config.yaml
num_hidden_layers: 13
num_attention_heads: 2
intermediate_size: 704
vocab_size: 4096
norm_eps: 1e-05
positions: "rope"
init: "normal"
init_std_qkv: 0.0293
beta2: 0.95
schedule: "wsd"
final_lr_fraction: 0.0
max_seq_len: 256
Each number is 200 + 40 x the weight over its row's rms, rounded and kept within 0 to 999. Layers, rows and columns count from 0. The size before them is the row's rms in percent of the matrix's.

# layer 4 MLP gate, 704x256, rms 0.185, rows 378-486, columns 64-127
101,152,133,231,157,131,174,194,271,250,232,172,301,261,167,204,196,226,175,190,259,184,198,158,227,216,170,197,193,216,309,166,206,264,161,191,200,224,271,221,189,220,190,157,193,241,260,241,129,164,227,250,216,224,156,224,240,173,182,213,147,231,208,173,170
086,169,219,160,256,187,203,236,269,178,170,236,203,268,217,233,201,194,362,259,269,194,176,173,192,248,230,196,209,178,220,180,251,215,242,208,183,249,200,195,160,259,226,250,241,167,198,259,154,192,288,197,221,214,249,100,336,268,206,137,318,225,189,206,177
091,264,170,222,185,254,204,233,244,240,195,158,266,161,251,205,189,170,156,265,216,222,213,214,274,217,138,158,236,238,265,231,230,209,183,244,202,169,166,263,148,247,243,135,268,255,154,157,224,123,257,195,128,182,203,223,254,245,183,178,257,195,241,185,189
101,202,149,218,178,240,201,257,214,134,170,235,283,153,246,135,178,182,220,211,231,185,213,189,187,211,166,190,167,169,171,162,152,199,207,165,171,218,292,142,298,248,210,217,208,196,197,197,271,234,169,244,184,163,261,191,245,193,213,192,169,205,202,181,210
102,193,151,232,313,177,173,165,196,98,135,196,195,117,175,160,222,210,246,181,147,238,156,163,174,250,190,163,170,177,190,196,126,143,254,215,212,150,199,221,242,162,198,225,217,259,181,246,211,195,141,233,158,231,216,150,213,200,173,235,224,202,181,130,177
104,282,208,230,203,160,307,257,209,166,165,196,281,171,155,244,89,225,174,226,164,209,179,160,260,308,232,238,152,164,288,210,208,113,280,160,229,169,197,250,218,214,236,194,137,242,173,188,116,134,239,226,219,248,285,190,192,201,239,168,152,121,218,214,214
100,217,100,262,248,191,178,144,210,201,202,242,187,203,173,203,215,161,218,247,268,191,252,220,204,182,223,215,238,233,101,221,169,147,201,184,203,216,242,217,234,219,176,189,228,211,239,173,196,213,208,159,172,155,161,213,219,102,169,188,223,178,133,131,248
097,118,166,205,127,210,235,167,143,175,239,278,157,187,174,228,173,195,148,191,227,211,196,204,219,159,183,229,165,238,195,237,132,171,165,162,141,160,96,178,186,238,260,214,215,213,168,279,138,170,158,259,235,269,207,196,195,217,220,227,200,234,233,194,196
093,148,217,212,223,152,177,213,156,134,236,206,133,166,141,207,190,227,225,189,260,208,163,164,204,184,167,125,232,123,229,113,178,168,206,199,191,268,139,159,204,127,211,176,146,162,205,241,196,143,194,178,195,152,182,117,207,245,104,236,159,177,210,181,214
098,209,232,130,196,244,212,164,155,219,185,182,98,227,241,176,131,229,208,226,133,183,191,263,241,195,233,229,215,139,250,218,279,142,212,260,165,204,208,85,217,198,244,144,190,190,260,207,251,244,261,117,262,171,177,291,222,204,246,238,188,153,157,147,237
094,200,209,200,268,230,156,206,197,169,194,240,212,222,156,193,231,183,244,169,248,223,175,277,148,140,129,248,213,136,185,202,185,209,219,276,170,199,224,223,214,223,239,175,189,212,167,117,190,212,232,220,246,215,184,225,190,198,273,157,217,192,215,203,232
106,169,167,198,229,217,253,174,261,197,179,155,202,243,188,135,157,181,192,203,280,155,161,191,260,257,189,179,191,186,171,224,209,246,233,166,186,127,194,264,204,189,201,253,139,227,189,242,154,189,112,139,171,217,176,116,156,223,150,148,144,184,179,212,192
103,182,220,177,216,189,158,223,174,144,126,169,215,276,200,222,184,126,232,204,223,155,210,242,162,241,209,191,175,230,180,282,258,161,206,186,188,142,226,175,259,242,211,164,148,198,228,173,175,179,222,166,138,299,178,274,195,233,217,218,184,204,250,224,188
098,216,171,115,181,176,211,231,155,225,186,165,178,202,167,192,238,217,190,185,226,179,207,258,193,171,189,182,145,180,243,289,274,171,203,129,188,202,227,205,172,217,200,160,174,186,266,278,157,203,261,234,136,214,103,164,222,256,191,211,154,147,152,193,125
096,198,218,188,240,134,267,190,174,198,238,173,201,114,224,176,184,221,173,259,214,196,193,290,185,182,223,140,170,236,104,172,146,186,131,261,169,171,233,198,199,193,238,229,184,210,160,173,193,158,205,198,216,259,214,244,222,284,164,219,189,194,192,198,187
104,184,190,176,316,283,193,216,216,237,248,179,224,204,247,163,151,212,167,120,197,165,196,229,208,143,128,229,170,227,88,186,139,246,154,154,195,108,241,159,220,163,233,180,162,267,216,236,229,223,209,208,213,256,242,191,210,135,200,233,227,177,200,194,258
096,286,130,210,127,181,275,241,263,226,192,184,210,227,200,206,143,206,173,207,149,201,237,262,232,249,291,192,240,182,275,255,209,160,232,179,181,264,122,256,220,262,213,203,219,223,196,190,213,172,191,143,175,187,186,231,252,220,129,174,150,126,237,213,145
110,171,163,187,166,199,238,175,226,236,265,252,239,226,141,191,181,243,160,293,206,207,284,185,184,188,204,228,252,214,156,195,142,196,228,233,223,218,167,206,171,234,193,181,275,214,213,181,286,172,129,157,227,209,250,177,213,194,173,238,152,153,233,224,206
096,191,233,126,208,171,207,235,203,242,235,149,218,140,237,284,237,157,178,221,181,253,225,219,219,233,156,233,221,278,206,167,140,237,235,212,249,222,232,251,156,176,217,218,228,130,157,166,204,192,163,209,232,216,184,245,240,237,226,180,197,258,229,151,176
101,197,200,183,176,183,195,204,219,155,235,166,173,277,206,196,274,205,203,244,94,246,167,160,260,223,117,214,225,230,220,171,221,255,112,151,205,167,207,249,222,180,185,166,209,235,248,238,231,209,188,222,185,183,294,208,207,221,238,245,160,166,166,159,194
100,222,164,202,172,144,204,160,135,234,173,174,192,224,191,197,223,200,181,180,132,217,166,195,177,174,246,159,200,150,196,158,211,211,197,194,163,183,136,249,142,194,205,244,165,167,146,247,171,249,185,212,178,248,226,206,211,203,198,231,174,206,163,256,225
101,162,214,172,164,210,220,189,164,206,154,242,189,237,253,286,226,184,277,280,188,120,142,160,268,212,203,219,136,156,222,244,180,207,268,182,143,187,168,184,170,263,249,168,198,236,191,138,196,170,207,243,289,246,217,202,201,207,240,197,206,221,197,122,166
100,209,261,249,221,219,244,251,178,239,144,232,163,200,248,224,165,212,217,213,325,176,233,166,130,222,185,227,176,238,261,222,231,259,215,221,160,196,185,214,180,231,197,204,179,287,263,197,193,164,157,160,124,188,167,270,182,136,202,250,185,258,190,189,261
096,239,218,205,178,181,207,207,159,168,265,252,219,182,187,236,262,214,243,190,218,173,160,179,267,239,125,231,154,216,216,223,180,213,206,219,148,242,188,186,107,175,253,231,167,203,240,195,159,169,206,281,186,219,253,240,196,213,239,237,219,246,222,221,82
100,252,222,268,220,229,149,226,174,250,214,141,224,203,193,276,267,237,150,250,180,222,221,236,124,216,175,233,194,151,139,186,201,150,196,185,189,91,235,156,180,205,155,202,208,242,179,226,227,180,191,146,182,194,164,218,243,245,252,245,198,146,194,182,121
105,206,213,202,224,217,140,220,219,218,176,244,162,194,164,192,217,108,196,153,231,236,207,152,203,139,192,205,155,236,280,198,176,182,167,207,190,208,178,137,178,174,176,257,247,238,175,184,284,232,168,226,235,183,175,168,202,190,166,174,258,190,208,217,204
095,194,89,249,199,190,154,261,149,149,232,206,161,156,80,163,182,220,199,263,166,255,187,230,216,186,185,183,177,172,229,189,206,258,162,138,147,214,164,193,208,186,302,271,186,180,187,154,213,255,194,157,141,186,181,147,218,147,225,105,258,151,216,155,140
092,210,208,201,237,184,219,206,100,228,180,151,233,276,261,225,196,263,224,234,163,133,246,223,209,242,273,229,182,193,250,243,247,197,255,184,148,235,101,153,180,190,233,181,165,248,162,127,171,148,165,175,235,190,183,239,276,226,216,187,291,190,184,206,250
093,259,298,218,224,194,215,113,223,162,245,186,121,221,283,129,227,219,172,206,166,274,196,224,194,240,176,148,194,231,263,205,224,231,249,242,189,161,184,211,118,214,182,163,160,174,216,229,263,187,208,259,197,199,160,213,224,253,176,150,141,247,216,144,229
100,201,171,170,272,170,131,193,225,146,153,150,218,240,205,228,174,264,228,176,216,201,139,143,257,191,158,224,152,205,149,255,246,214,179,174,159,197,198,203,295,165,181,204,171,223,248,183,188,126,230,244,209,175,155,130,204,190,208,136,194,170,180,208,223
095,197,183,186,240,224,181,208,216,208,276,186,99,212,153,190,246,253,183,181,178,207,171,155,238,232,160,225,143,203,191,205,138,204,232,156,153,201,198,147,251,264,259,201,165,142,148,205,141,252,240,223,210,224,261,150,240,202,147,81,231,270,169,142,206
098,203,163,178,253,108,209,166,148,224,92,188,303,239,200,233,262,184,104,196,219,199,114,123,233,198,230,153,208,212,151,213,221,164,224,228,106,212,150,208,207,192,175,163,193,228,186,112,187,173,185,123,167,234,158,152,174,132,109,243,244,195,190,235,196
093,232,175,143,184,163,200,167,128,156,199,206,244,238,228,225,144,262,177,147,265,235,270,155,208,197,175,166,253,225,178,199,210,216,221,192,179,212,201,219,202,246,223,79,177,206,227,197,152,308,236,250,219,185,208,237,150,232,144,213,138,185,163,208,238
093,178,244,250,181,152,204,168,140,192,140,209,167,213,167,210,199,126,215,252,233,301,231,199,160,215,181,125,123,209,229,146,231,175,232,158,180,232,240,258,218,262,174,212,233,252,173,161,191,112,230,180,236,194,131,191,223,205,186,173,230,178,256,194,178
097,262,262,141,194,194,194,174,198,137,132,188,170,174,215,160,214,216,193,153,185,216,159,204,198,203,228,224,202,198,142,176,259,285,148,256,290,200,177,182,202,176,177,219,147,185,202,228,254,189,182,166,217,198,116,163,147,223,279,183,167,243,241,224,214
102,248,182,162,167,231,228,171,274,209,150,207,165,229,173,246,167,236,200,194,185,202,215,230,269,162,222,82,182,205,210,183,187,197,121,165,201,274,223,199,209,150,248,152,276,201,259,196,277,215,144,189,201,179,166,226,176,271,177,214,267,212,222,209,267
095,164,162,132,251,179,182,153,190,265,136,229,202,163,200,160,210,281,230,163,173,173,231,146,179,242,199,234,257,195,193,213,215,121,168,220,199,167,256,148,242,159,153,188,184,218,166,182,221,234,214,248,155,192,216,210,141,181,209,187,180,149,165,221,229
103,240,267,209,239,164,154,209,230,218,272,258,229,283,194,290,178,212,197,208,228,204,246,196,125,232,237,228,233,186,163,142,135,146,210,202,244,199,262,171,286,204,148,199,148,168,220,267,233,318,254,241,144,188,135,192,243,226,278,190,212,188,185,224,160
102,143,215,225,204,208,246,217,179,207,221,268,148,262,238,208,165,91,283,170,133,181,215,230,245,193,177,206,178,290,232,226,136,232,161,235,235,278,241,229,221,143,202,316,170,216,261,187,201,219,189,175,142,177,167,173,202,148,131,189,242,209,237,166,209
100,248,203,199,183,204,155,170,215,133,131,189,180,60,226,217,171,225,200,261,188,263,205,220,245,239,266,204,263,182,216,172,214,188,193,183,230,254,209,160,210,160,182,193,220,159,167,169,183,241,198,205,153,251,267,215,260,238,252,204,170,233,197,211,167
098,207,195,205,194,182,181,90,182,200,211,160,196,172,115,254,179,197,219,277,112,231,152,203,246,179,108,239,178,234,255,186,229,123,207,178,204,206,209,201,157,223,193,244,104,211,189,220,190,207,168,169,186,210,218,155,224,308,226,195,214,229,169,214,210
100,193,212,243,168,144,187,206,123,222,152,170,256,240,252,166,253,190,216,170,249,170,273,190,285,179,242,116,229,148,153,155,178,200,258,190,196,142,248,206,247,189,153,175,194,157,157,223,114,185,186,205,156,157,214,145,146,225,180,179,261,171,218,163,156
094,205,170,116,144,268,198,189,270,165,190,141,267,245,237,185,226,252,234,174,240,198,240,316,208,183,186,125,157,204,212,131,182,183,177,160,199,153,222,206,253,196,194,198,115,207,168,133,150,218,154,188,125,185,276,215,191,208,164,241,196,229,133,191,221
096,162,165,149,139,246,93,185,183,168,195,179,286,194,151,221,208,211,221,212,202,290,210,222,178,179,183,245,154,159,144,177,225,239,265,217,171,100,181,258,168,217,231,256,217,117,192,229,130,250,130,258,130,166,210,153,172,207,238,155,194,187,141,161,219
091,243,171,100,199,206,149,233,142,202,114,148,198,207,143,179,172,196,155,187,232,169,130,209,200,219,202,181,179,208,107,237,116,211,238,151,215,194,211,159,214,148,250,189,126,241,175,176,321,196,239,282,183,183,187,170,191,259,227,233,191,133,218,156,262
092,202,208,99,161,162,158,231,252,197,188,172,242,211,191,209,234,287,186,195,246,233,221,157,175,230,183,173,116,145,174,194,273,180,149,209,258,217,238,281,230,174,209,217,227,249,95,246,251,226,203,135,234,207,195,206,215,172,225,168,187,254,183,202,228
095,180,217,214,195,195,180,191,226,202,244,162,202,176,268,189,173,192,243,156,180,161,181,155,233,183,252,172,192,195,185,160,202,102,229,216,195,199,245,150,216,269,194,207,167,226,205,116,143,240,287,185,141,241,196,190,237,265,285,174,188,230,289,205,131
101,202,209,191,244,165,177,168,176,153,202,156,185,230,220,188,122,214,246,198,191,170,152,236,258,171,131,175,149,246,217,151,232,154,203,211,224,215,117,219,202,211,174,227,236,154,263,172,174,168,224,227,180,262,172,227,234,240,156,214,195,170,180,231,158
101,207,171,244,209,148,273,243,164,176,257,195,196,186,233,273,154,199,174,129,280,161,146,203,154,103,216,205,152,212,220,141,218,188,225,197,204,177,185,277,176,154,207,182,179,159,150,189,251,225,225,216,187,214,252,175,241,226,146,213,183,196,206,183,213
098,163,256,219,186,273,194,200,200,249,176,189,261,208,211,133,234,242,186,175,186,129,265,178,215,214,184,228,142,184,147,249,209,188,113,246,162,220,165,238,210,268,169,216,243,229,176,194,138,195,200,239,177,184,172,184,185,203,209,180,196,212,115,139,156
099,215,231,249,265,161,195,259,289,196,187,178,211,204,251,178,125,150,282,258,267,182,172,169,273,172,248,212,196,170,136,222,250,231,174,215,238,231,221,239,172,176,161,243,240,262,146,210,240,206,209,201,158,213,184,215,177,224,121,140,178,166,225,219,164
102,225,235,221,160,253,315,187,225,241,201,226,224,163,245,192,116,195,235,236,146,261,135,184,133,269,231,244,154,248,235,146,94,172,189,172,96,285,205,247,208,94,143,240,246,227,182,242,178,226,190,199,232,198,225,221,176,215,120,153,193,132,215,142,193
094,251,222,192,156,289,238,216,134,163,153,217,213,151,231,171,178,253,142,181,154,171,237,233,201,227,243,121,181,225,178,238,258,234,158,251,269,231,191,219,268,180,247,166,129,267,235,142,217,173,203,240,230,175,205,204,195,195,186,244,183,206,112,258,222
096,154,202,253,214,179,267,164,206,199,216,192,221,258,234,199,212,178,222,184,201,243,143,198,237,187,242,166,217,195,208,175,180,150,212,172,168,175,156,156,223,210,173,125,228,209,205,173,224,188,219,227,158,185,198,142,146,206,178,177,197,219,143,169,192
097,219,250,141,199,197,185,204,264,207,212,169,205,183,179,221,185,169,163,180,129,230,249,169,190,244,305,243,150,207,192,151,122,155,257,233,244,218,202,240,197,199,227,257,253,178,174,277,195,169,228,215,259,227,140,193,195,217,196,147,172,190,205,138,216
097,236,192,224,185,192,206,211,154,193,312,199,154,163,268,205,220,220,135,123,241,190,177,141,239,200,189,204,190,178,172,182,240,193,270,248,191,182,191,236,132,167,222,148,141,256,205,213,212,250,200,173,155,247,175,143,195,260,225,129,270,194,220,136,199
098,211,283,160,218,172,207,206,132,307,232,167,205,265,252,201,125,184,214,134,163,193,192,203,218,222,279,249,186,205,180,250,224,196,177,178,195,158,179,176,230,181,169,225,184,285,234,180,192,192,149,155,172,190,182,211,210,158,205,127,142,200,194,219,185
093,151,226,162,183,157,151,231,179,173,193,269,189,207,191,237,163,39,184,217,199,215,158,224,222,255,247,173,206,225,207,225,166,156,232,202,158,232,228,166,201,124,217,165,220,245,206,262,236,220,176,223,217,196,220,190,185,249,272,183,195,192,207,247,231
100,183,202,84,194,140,154,271,200,206,168,231,176,162,162,199,231,267,177,193,268,227,184,167,180,188,161,266,277,268,182,151,185,116,221,163,203,230,203,194,163,262,230,167,203,184,260,215,193,190,195,152,176,235,188,182,200,230,226,220,151,229,236,135,244
096,214,231,209,190,210,132,181,215,240,145,265,161,272,187,271,179,165,260,161,204,204,231,180,176,249,265,124,240,245,178,198,166,242,241,159,151,179,136,238,155,208,162,193,165,200,212,134,117,236,176,231,127,199,164,223,241,220,213,248,210,186,227,195,226
096,188,118,200,260,192,118,187,255,163,122,206,126,167,132,191,201,254,228,159,252,162,177,272,215,243,202,208,134,167,173,184,276,152,144,203,222,194,103,136,157,183,207,158,134,215,230,305,162,196,149,175,305,210,178,199,240,243,230,180,165,205,233,205,179
107,212,209,209,215,218,242,164,187,174,272,192,192,188,248,168,180,200,180,251,237,227,268,194,237,216,118,202,251,156,100,204,171,229,189,227,212,235,187,206,233,178,202,266,212,185,159,138,153,267,231,247,247,152,219,164,243,223,207,182,255,177,187,194,138
097,232,221,203,241,169,173,231,270,278,209,141,199,158,220,132,167,230,202,228,187,175,231,110,198,196,139,175,209,175,169,201,253,251,231,183,287,124,240,191,158,222,200,187,208,173,165,181,202,208,211,182,215,179,247,228,187,196,236,150,202,186,227,198,285
101,234,209,254,161,217,203,357,198,266,187,224,195,220,239,221,200,195,161,215,238,269,116,230,262,336,202,222,208,193,213,119,216,151,227,200,238,162,279,195,269,224,187,225,258,205,181,202,207,261,191,214,216,233,266,179,232,234,208,212,246,172,174,166,300
094,152,216,236,190,256,136,188,220,212,230,218,244,191,200,175,215,238,176,237,185,261,238,242,211,236,117,259,206,205,190,194,223,193,236,205,147,208,284,178,225,189,203,192,265,235,181,131,134,218,178,166,177,167,127,257,220,141,271,192,214,240,258,149,192
096,211,236,279,259,215,190,216,180,230,185,261,191,197,163,188,182,151,169,229,216,145,259,265,241,264,214,166,292,251,191,222,271,244,208,257,223,153,240,234,139,241,157,221,186,177,231,158,223,245,117,178,199,249,233,197,311,204,205,226,230,245,200,246,182
104,198,219,283,208,153,192,153,204,185,162,184,230,144,172,248,190,177,195,235,230,187,232,151,191,222,210,188,207,290,262,246,223,220,313,240,271,211,180,151,147,137,254,216,168,197,181,181,194,171,243,248,118,184,195,174,112,188,197,202,183,186,140,177,198
100,195,274,263,217,226,192,194,215,180,243,184,167,266,226,189,177,220,184,178,221,188,185,227,205,231,257,209,193,163,196,172,184,253,203,245,217,224,251,170,248,291,134,200,139,178,230,153,192,240,223,205,212,204,184,176,180,204,181,244,63,185,254,180,233
098,215,227,172,257,233,228,200,202,149,245,192,251,161,154,147,194,237,250,242,170,244,216,214,185,174,159,173,198,213,209,265,222,230,150,93,131,230,242,190,187,131,258,229,193,217,189,256,250,269,191,237,224,115,129,210,231,181,263,187,218,194,187,204,193
101,295,243,170,188,151,185,173,137,198,198,220,267,229,295,198,104,163,167,201,222,181,165,206,264,234,194,200,269,188,179,182,267,203,215,206,225,163,147,224,201,257,239,108,251,126,186,177,158,220,249,197,181,229,231,237,208,230,197,181,250,232,146,220,268
098,227,223,193,104,218,208,169,197,161,195,185,235,162,196,240,168,176,178,231,245,173,164,217,200,189,309,248,151,218,161,198,191,170,170,210,170,129,169,236,262,209,286,202,168,249,199,191,199,264,232,196,230,169,192,207,207,192,156,214,195,186,160,190,207
097,230,189,182,166,225,250,297,182,169,194,209,202,177,203,225,218,235,208,145,272,199,222,280,196,221,203,186,173,213,160,221,198,155,147,219,150,205,234,160,204,239,197,234,190,199,194,148,225,254,195,200,200,200,203,235,292,185,180,210,196,198,274,195,218
096,202,186,186,167,154,249,169,203,187,227,240,241,240,98,167,145,170,204,176,180,165,183,224,162,182,181,206,133,193,195,217,170,231,205,292,104,233,246,180,179,192,272,193,217,156,149,180,219,228,160,164,165,188,235,143,216,238,313,172,209,221,191,208,191
096,151,270,223,195,232,158,167,228,245,167,205,191,282,182,181,168,193,125,204,174,137,219,166,284,241,223,193,174,289,203,178,201,99,190,209,142,193,235,177,166,183,216,162,145,286,210,163,185,148,241,230,224,226,236,148,137,199,239,181,239,244,158,156,229
094,219,346,159,254,178,140,217,126,283,221,143,142,110,241,179,241,189,222,170,202,219,189,182,231,278,226,223,219,186,122,229,161,171,290,201,232,161,214,228,246,163,214,176,153,149,229,170,173,244,248,216,270,175,114,117,214,214,163,209,196,213,179,256,180
107,183,225,159,174,246,255,234,266,158,232,206,162,233,199,159,134,258,195,258,217,258,208,142,186,241,259,182,182,191,203,213,176,189,181,164,150,218,172,187,211,235,249,234,235,259,236,203,268,210,248,217,202,215,182,172,172,255,225,172,163,205,279,137,175
098,187,165,163,201,206,142,263,150,228,227,258,132,222,195,157,189,155,160,191,250,222,226,211,184,231,208,211,204,263,221,219,256,263,247,153,267,160,145,237,199,237,175,226,189,250,161,193,172,225,258,192,176,168,244,221,158,195,182,197,174,191,218,176,143
104,274,195,200,177,204,253,116,233,84,195,203,232,209,230,236,151,183,210,203,228,159,206,171,293,228,193,152,187,243,263,171,169,205,203,160,189,255,177,228,150,168,221,166,161,216,190,215,164,196,244,193,238,264,239,275,250,192,170,107,202,189,188,181,240
104,210,170,194,193,212,143,222,144,133,226,218,205,173,212,181,222,168,262,130,221,241,219,203,236,181,215,201,163,193,148,172,182,228,168,217,211,178,225,153,258,195,212,134,148,164,173,204,214,215,242,223,193,167,166,114,249,171,207,120,196,122,318,207,210
095,178,215,201,146,207,233,212,227,193,246,178,242,241,230,231,259,147,153,229,195,165,229,154,243,226,170,262,193,207,215,212,285,236,221,201,192,160,163,213,165,178,238,199,191,204,178,221,123,182,268,222,219,163,275,185,243,183,194,218,173,266,179,176,200
106,211,185,151,145,231,172,220,154,226,131,262,132,231,218,272,193,216,218,187,200,185,119,214,244,233,267,177,225,221,169,104,193,266,275,256,211,193,231,179,195,194,178,209,170,142,177,195,149,192,256,221,200,165,238,144,241,238,207,138,205,192,228,191,229
099,193,171,178,174,248,172,246,153,178,254,181,192,205,149,245,170,178,192,201,145,257,284,224,224,219,304,146,160,135,179,202,231,147,250,222,157,208,222,254,192,208,178,238,170,236,213,125,210,175,154,205,228,172,173,137,187,109,205,202,278,167,196,248,231
095,121,194,205,197,207,137,185,200,178,153,203,125,206,264,185,212,141,213,208,221,158,213,197,240,145,241,243,186,212,157,222,273,136,234,209,225,230,248,201,92,135,188,151,266,189,180,287,253,199,195,192,236,156,150,237,234,157,195,242,190,207,159,182,188
100,233,200,241,251,254,204,144,224,223,250,164,211,165,190,177,197,249,182,269,172,167,182,222,187,163,273,231,143,157,230,214,143,143,252,243,279,174,125,202,174,167,179,165,240,244,202,214,267,199,147,194,179,156,184,150,212,143,222,242,190,249,183,149,110
104,112,200,216,247,178,188,209,158,214,152,149,121,207,223,173,169,130,139,218,255,269,201,177,219,264,242,253,243,110,267,268,256,205,208,226,189,114,221,172,112,287,168,200,218,220,223,222,215,128,236,204,239,214,206,191,236,226,222,179,156,186,202,233,175
102,245,265,192,233,151,244,175,208,261,196,181,280,149,195,215,201,137,202,294,211,195,170,230,173,229,220,140,147,182,208,202,167,249,199,233,163,224,173,159,196,302,233,165,100,160,204,224,171,262,229,244,223,168,189,200,181,212,244,140,201,208,209,212,180
091,297,246,201,198,173,218,244,136,151,201,157,232,258,179,209,233,242,187,222,251,160,203,220,288,168,174,164,152,235,252,199,199,138,281,153,182,198,144,226,213,185,202,255,139,210,166,253,238,195,235,216,169,222,212,183,201,183,253,235,242,204,215,254,191
100,146,184,163,165,199,103,159,111,221,180,220,226,255,143,202,242,168,178,152,179,192,214,181,262,183,263,199,268,169,162,201,216,119,244,202,191,164,109,266,195,190,199,213,150,185,218,210,121,223,201,231,180,201,203,188,158,247,219,274,169,189,221,316,211
106,215,228,274,206,218,247,240,226,252,216,196,242,172,254,232,120,212,199,277,144,158,242,120,235,151,180,246,184,163,200,236,107,161,181,172,201,240,253,269,175,207,260,195,341,185,210,202,245,185,172,168,188,223,254,246,224,238,200,204,238,224,207,126,256
102,153,172,140,202,214,207,161,195,223,174,226,134,188,247,221,153,227,132,189,181,243,200,170,236,215,151,192,171,220,160,142,169,249,228,199,236,177,237,178,183,194,167,212,216,276,236,205,120,202,252,221,263,101,177,171,227,262,269,178,197,229,283,208,133
102,184,182,189,154,208,186,150,228,267,233,190,213,176,195,189,232,273,218,262,166,217,246,200,218,232,197,184,191,124,206,247,213,201,184,209,282,150,249,232,264,237,215,172,192,232,142,159,264,232,195,196,200,247,218,238,230,215,225,174,218,196,229,263,208
097,207,163,232,171,111,208,113,272,166,177,153,180,184,206,218,175,166,211,233,188,199,279,184,203,213,157,226,270,204,202,172,200,194,215,231,271,131,198,265,231,219,102,171,213,187,230,169,207,230,240,292,271,239,235,264,187,193,196,161,149,202,223,257,194
098,192,204,180,208,267,143,239,140,293,130,147,149,225,161,174,159,165,136,244,266,181,210,137,183,171,235,252,234,112,172,185,153,127,147,215,194,207,148,187,298,218,171,212,201,273,177,163,195,273,135,161,237,192,178,147,203,206,236,201,171,265,254,187,152
099,196,174,249,227,219,189,270,179,208,225,284,216,203,276,141,153,201,164,219,207,256,218,231,196,131,188,200,235,221,237,180,189,172,212,174,219,230,202,167,190,184,137,237,191,248,190,185,179,130,241,207,226,132,199,236,244,233,156,176,245,199,164,217,134
096,159,285,128,212,192,280,220,203,181,266,245,252,166,189,242,152,178,276,206,169,157,158,216,241,158,193,187,249,167,199,161,219,201,166,141,169,195,231,248,159,182,149,198,176,185,251,167,163,263,142,180,262,161,216,254,202,294,257,159,204,261,168,235,180
094,186,247,158,281,131,244,258,176,180,209,214,266,198,196,223,182,157,188,114,216,192,228,222,180,232,222,204,283,224,211,238,142,188,231,230,200,136,275,228,187,274,225,208,191,205,288,196,214,174,194,265,230,203,193,186,215,137,187,249,221,207,152,99,176
107,190,174,214,222,171,168,101,250,153,231,231,245,170,214,280,182,237,209,188,192,249,299,164,169,180,194,190,210,179,187,199,188,211,163,172,204,184,233,213,171,208,170,265,174,323,243,198,174,216,228,213,189,206,204,121,254,233,227,180,183,240,179,140,173
095,193,246,216,141,189,219,162,185,79,181,181,252,174,149,171,179,192,335,189,181,182,148,220,232,220,258,150,187,217,150,228,158,252,224,183,220,166,190,249,153,199,256,189,219,189,124,232,203,207,127,261,244,195,220,169,184,185,151,139,179,119,224,209,198
091,160,196,216,222,223,167,188,156,153,232,186,218,241,195,182,153,234,293,236,185,164,249,241,235,229,186,207,188,231,291,214,138,178,257,239,138,130,244,191,178,263,275,219,214,243,236,233,194,267,228,224,130,169,152,183,145,183,192,207,185,234,196,214,178
102,172,251,245,189,196,189,195,157,184,166,165,89,158,192,167,172,248,203,183,183,200,193,202,144,206,282,196,172,192,193,143,174,228,187,133,202,264,202,218,201,216,256,207,211,201,175,176,173,122,161,200,152,171,268,188,201,164,223,203,263,196,194,168,243
103,203,144,182,252,209,103,203,241,183,212,158,237,131,182,194,207,161,166,160,158,171,129,197,219,176,187,158,162,216,163,292,167,137,248,147,199,126,140,232,225,206,213,177,152,215,266,181,253,284,151,240,232,232,139,125,259,213,222,160,215,261,182,180,161
108,97,277,229,144,219,188,245,139,216,210,232,177,147,206,217,170,173,250,198,205,228,241,217,215,209,179,147,244,185,223,174,141,215,278,232,148,189,231,213,231,194,236,222,233,191,318,164,200,227,177,269,187,240,221,165,199,166,293,178,207,162,135,114,116
102,228,206,190,177,287,196,181,228,143,246,213,177,212,118,206,218,219,242,178,222,243,156,290,298,255,220,220,168,188,104,194,197,141,166,246,178,273,191,220,164,209,205,187,182,153,219,256,204,209,153,273,246,212,230,246,203,183,205,228,264,201,190,201,244
095,210,254,219,204,253,197,213,256,231,250,306,210,112,140,205,185,162,243,194,226,232,171,201,211,140,284,160,127,138,186,198,226,211,226,185,269,187,157,202,264,124,173,204,184,201,194,230,213,228,217,211,185,197,265,138,238,233,220,198,186,177,155,169,236
093,176,265,254,143,219,210,168,181,202,183,167,215,168,213,225,252,189,257,204,196,169,228,203,157,270,241,183,224,229,172,106,216,123,221,261,242,151,191,193,219,214,263,187,197,178,197,167,197,235,146,293,197,176,218,194,195,218,241,190,145,183,132,210,181
094,170,242,202,187,239,140,223,240,260,198,213,226,246,281,229,176,232,181,183,141,199,190,253,159,193,235,237,167,221,169,178,205,180,178,225,172,161,248,146,184,207,270,216,200,191,143,251,236,176,164,206,208,202,179,161,137,159,195,192,179,283,196,194,218
100,170,168,268,168,200,122,220,179,205,251,289,147,183,128,228,240,167,189,215,165,177,152,237,162,228,161,276,196,273,159,211,135,165,211,193,186,162,199,260,154,193,181,218,169,186,189,169,270,208,238,128,262,156,147,228,205,215,192,163,184,165,187,270,214
093,230,191,178,281,189,177,209,270,240,151,181,180,194,183,155,159,161,158,145,188,162,235,129,195,208,215,135,280,265,180,191,209,240,187,138,153,249,208,153,191,208,173,138,182,128,234,167,241,242,254,172,227,225,165,193,107,122,150,213,192,186,177,154,179
110,154,93,147,231,172,216,194,204,148,233,225,197,226,177,182,172,163,217,273,209,240,234,162,247,259,196,201,230,179,130,127,181,138,181,255,171,139,180,221,140,260,165,224,137,195,259,163,241,180,208,184,164,140,234,169,207,230,169,223,239,210,154,253,155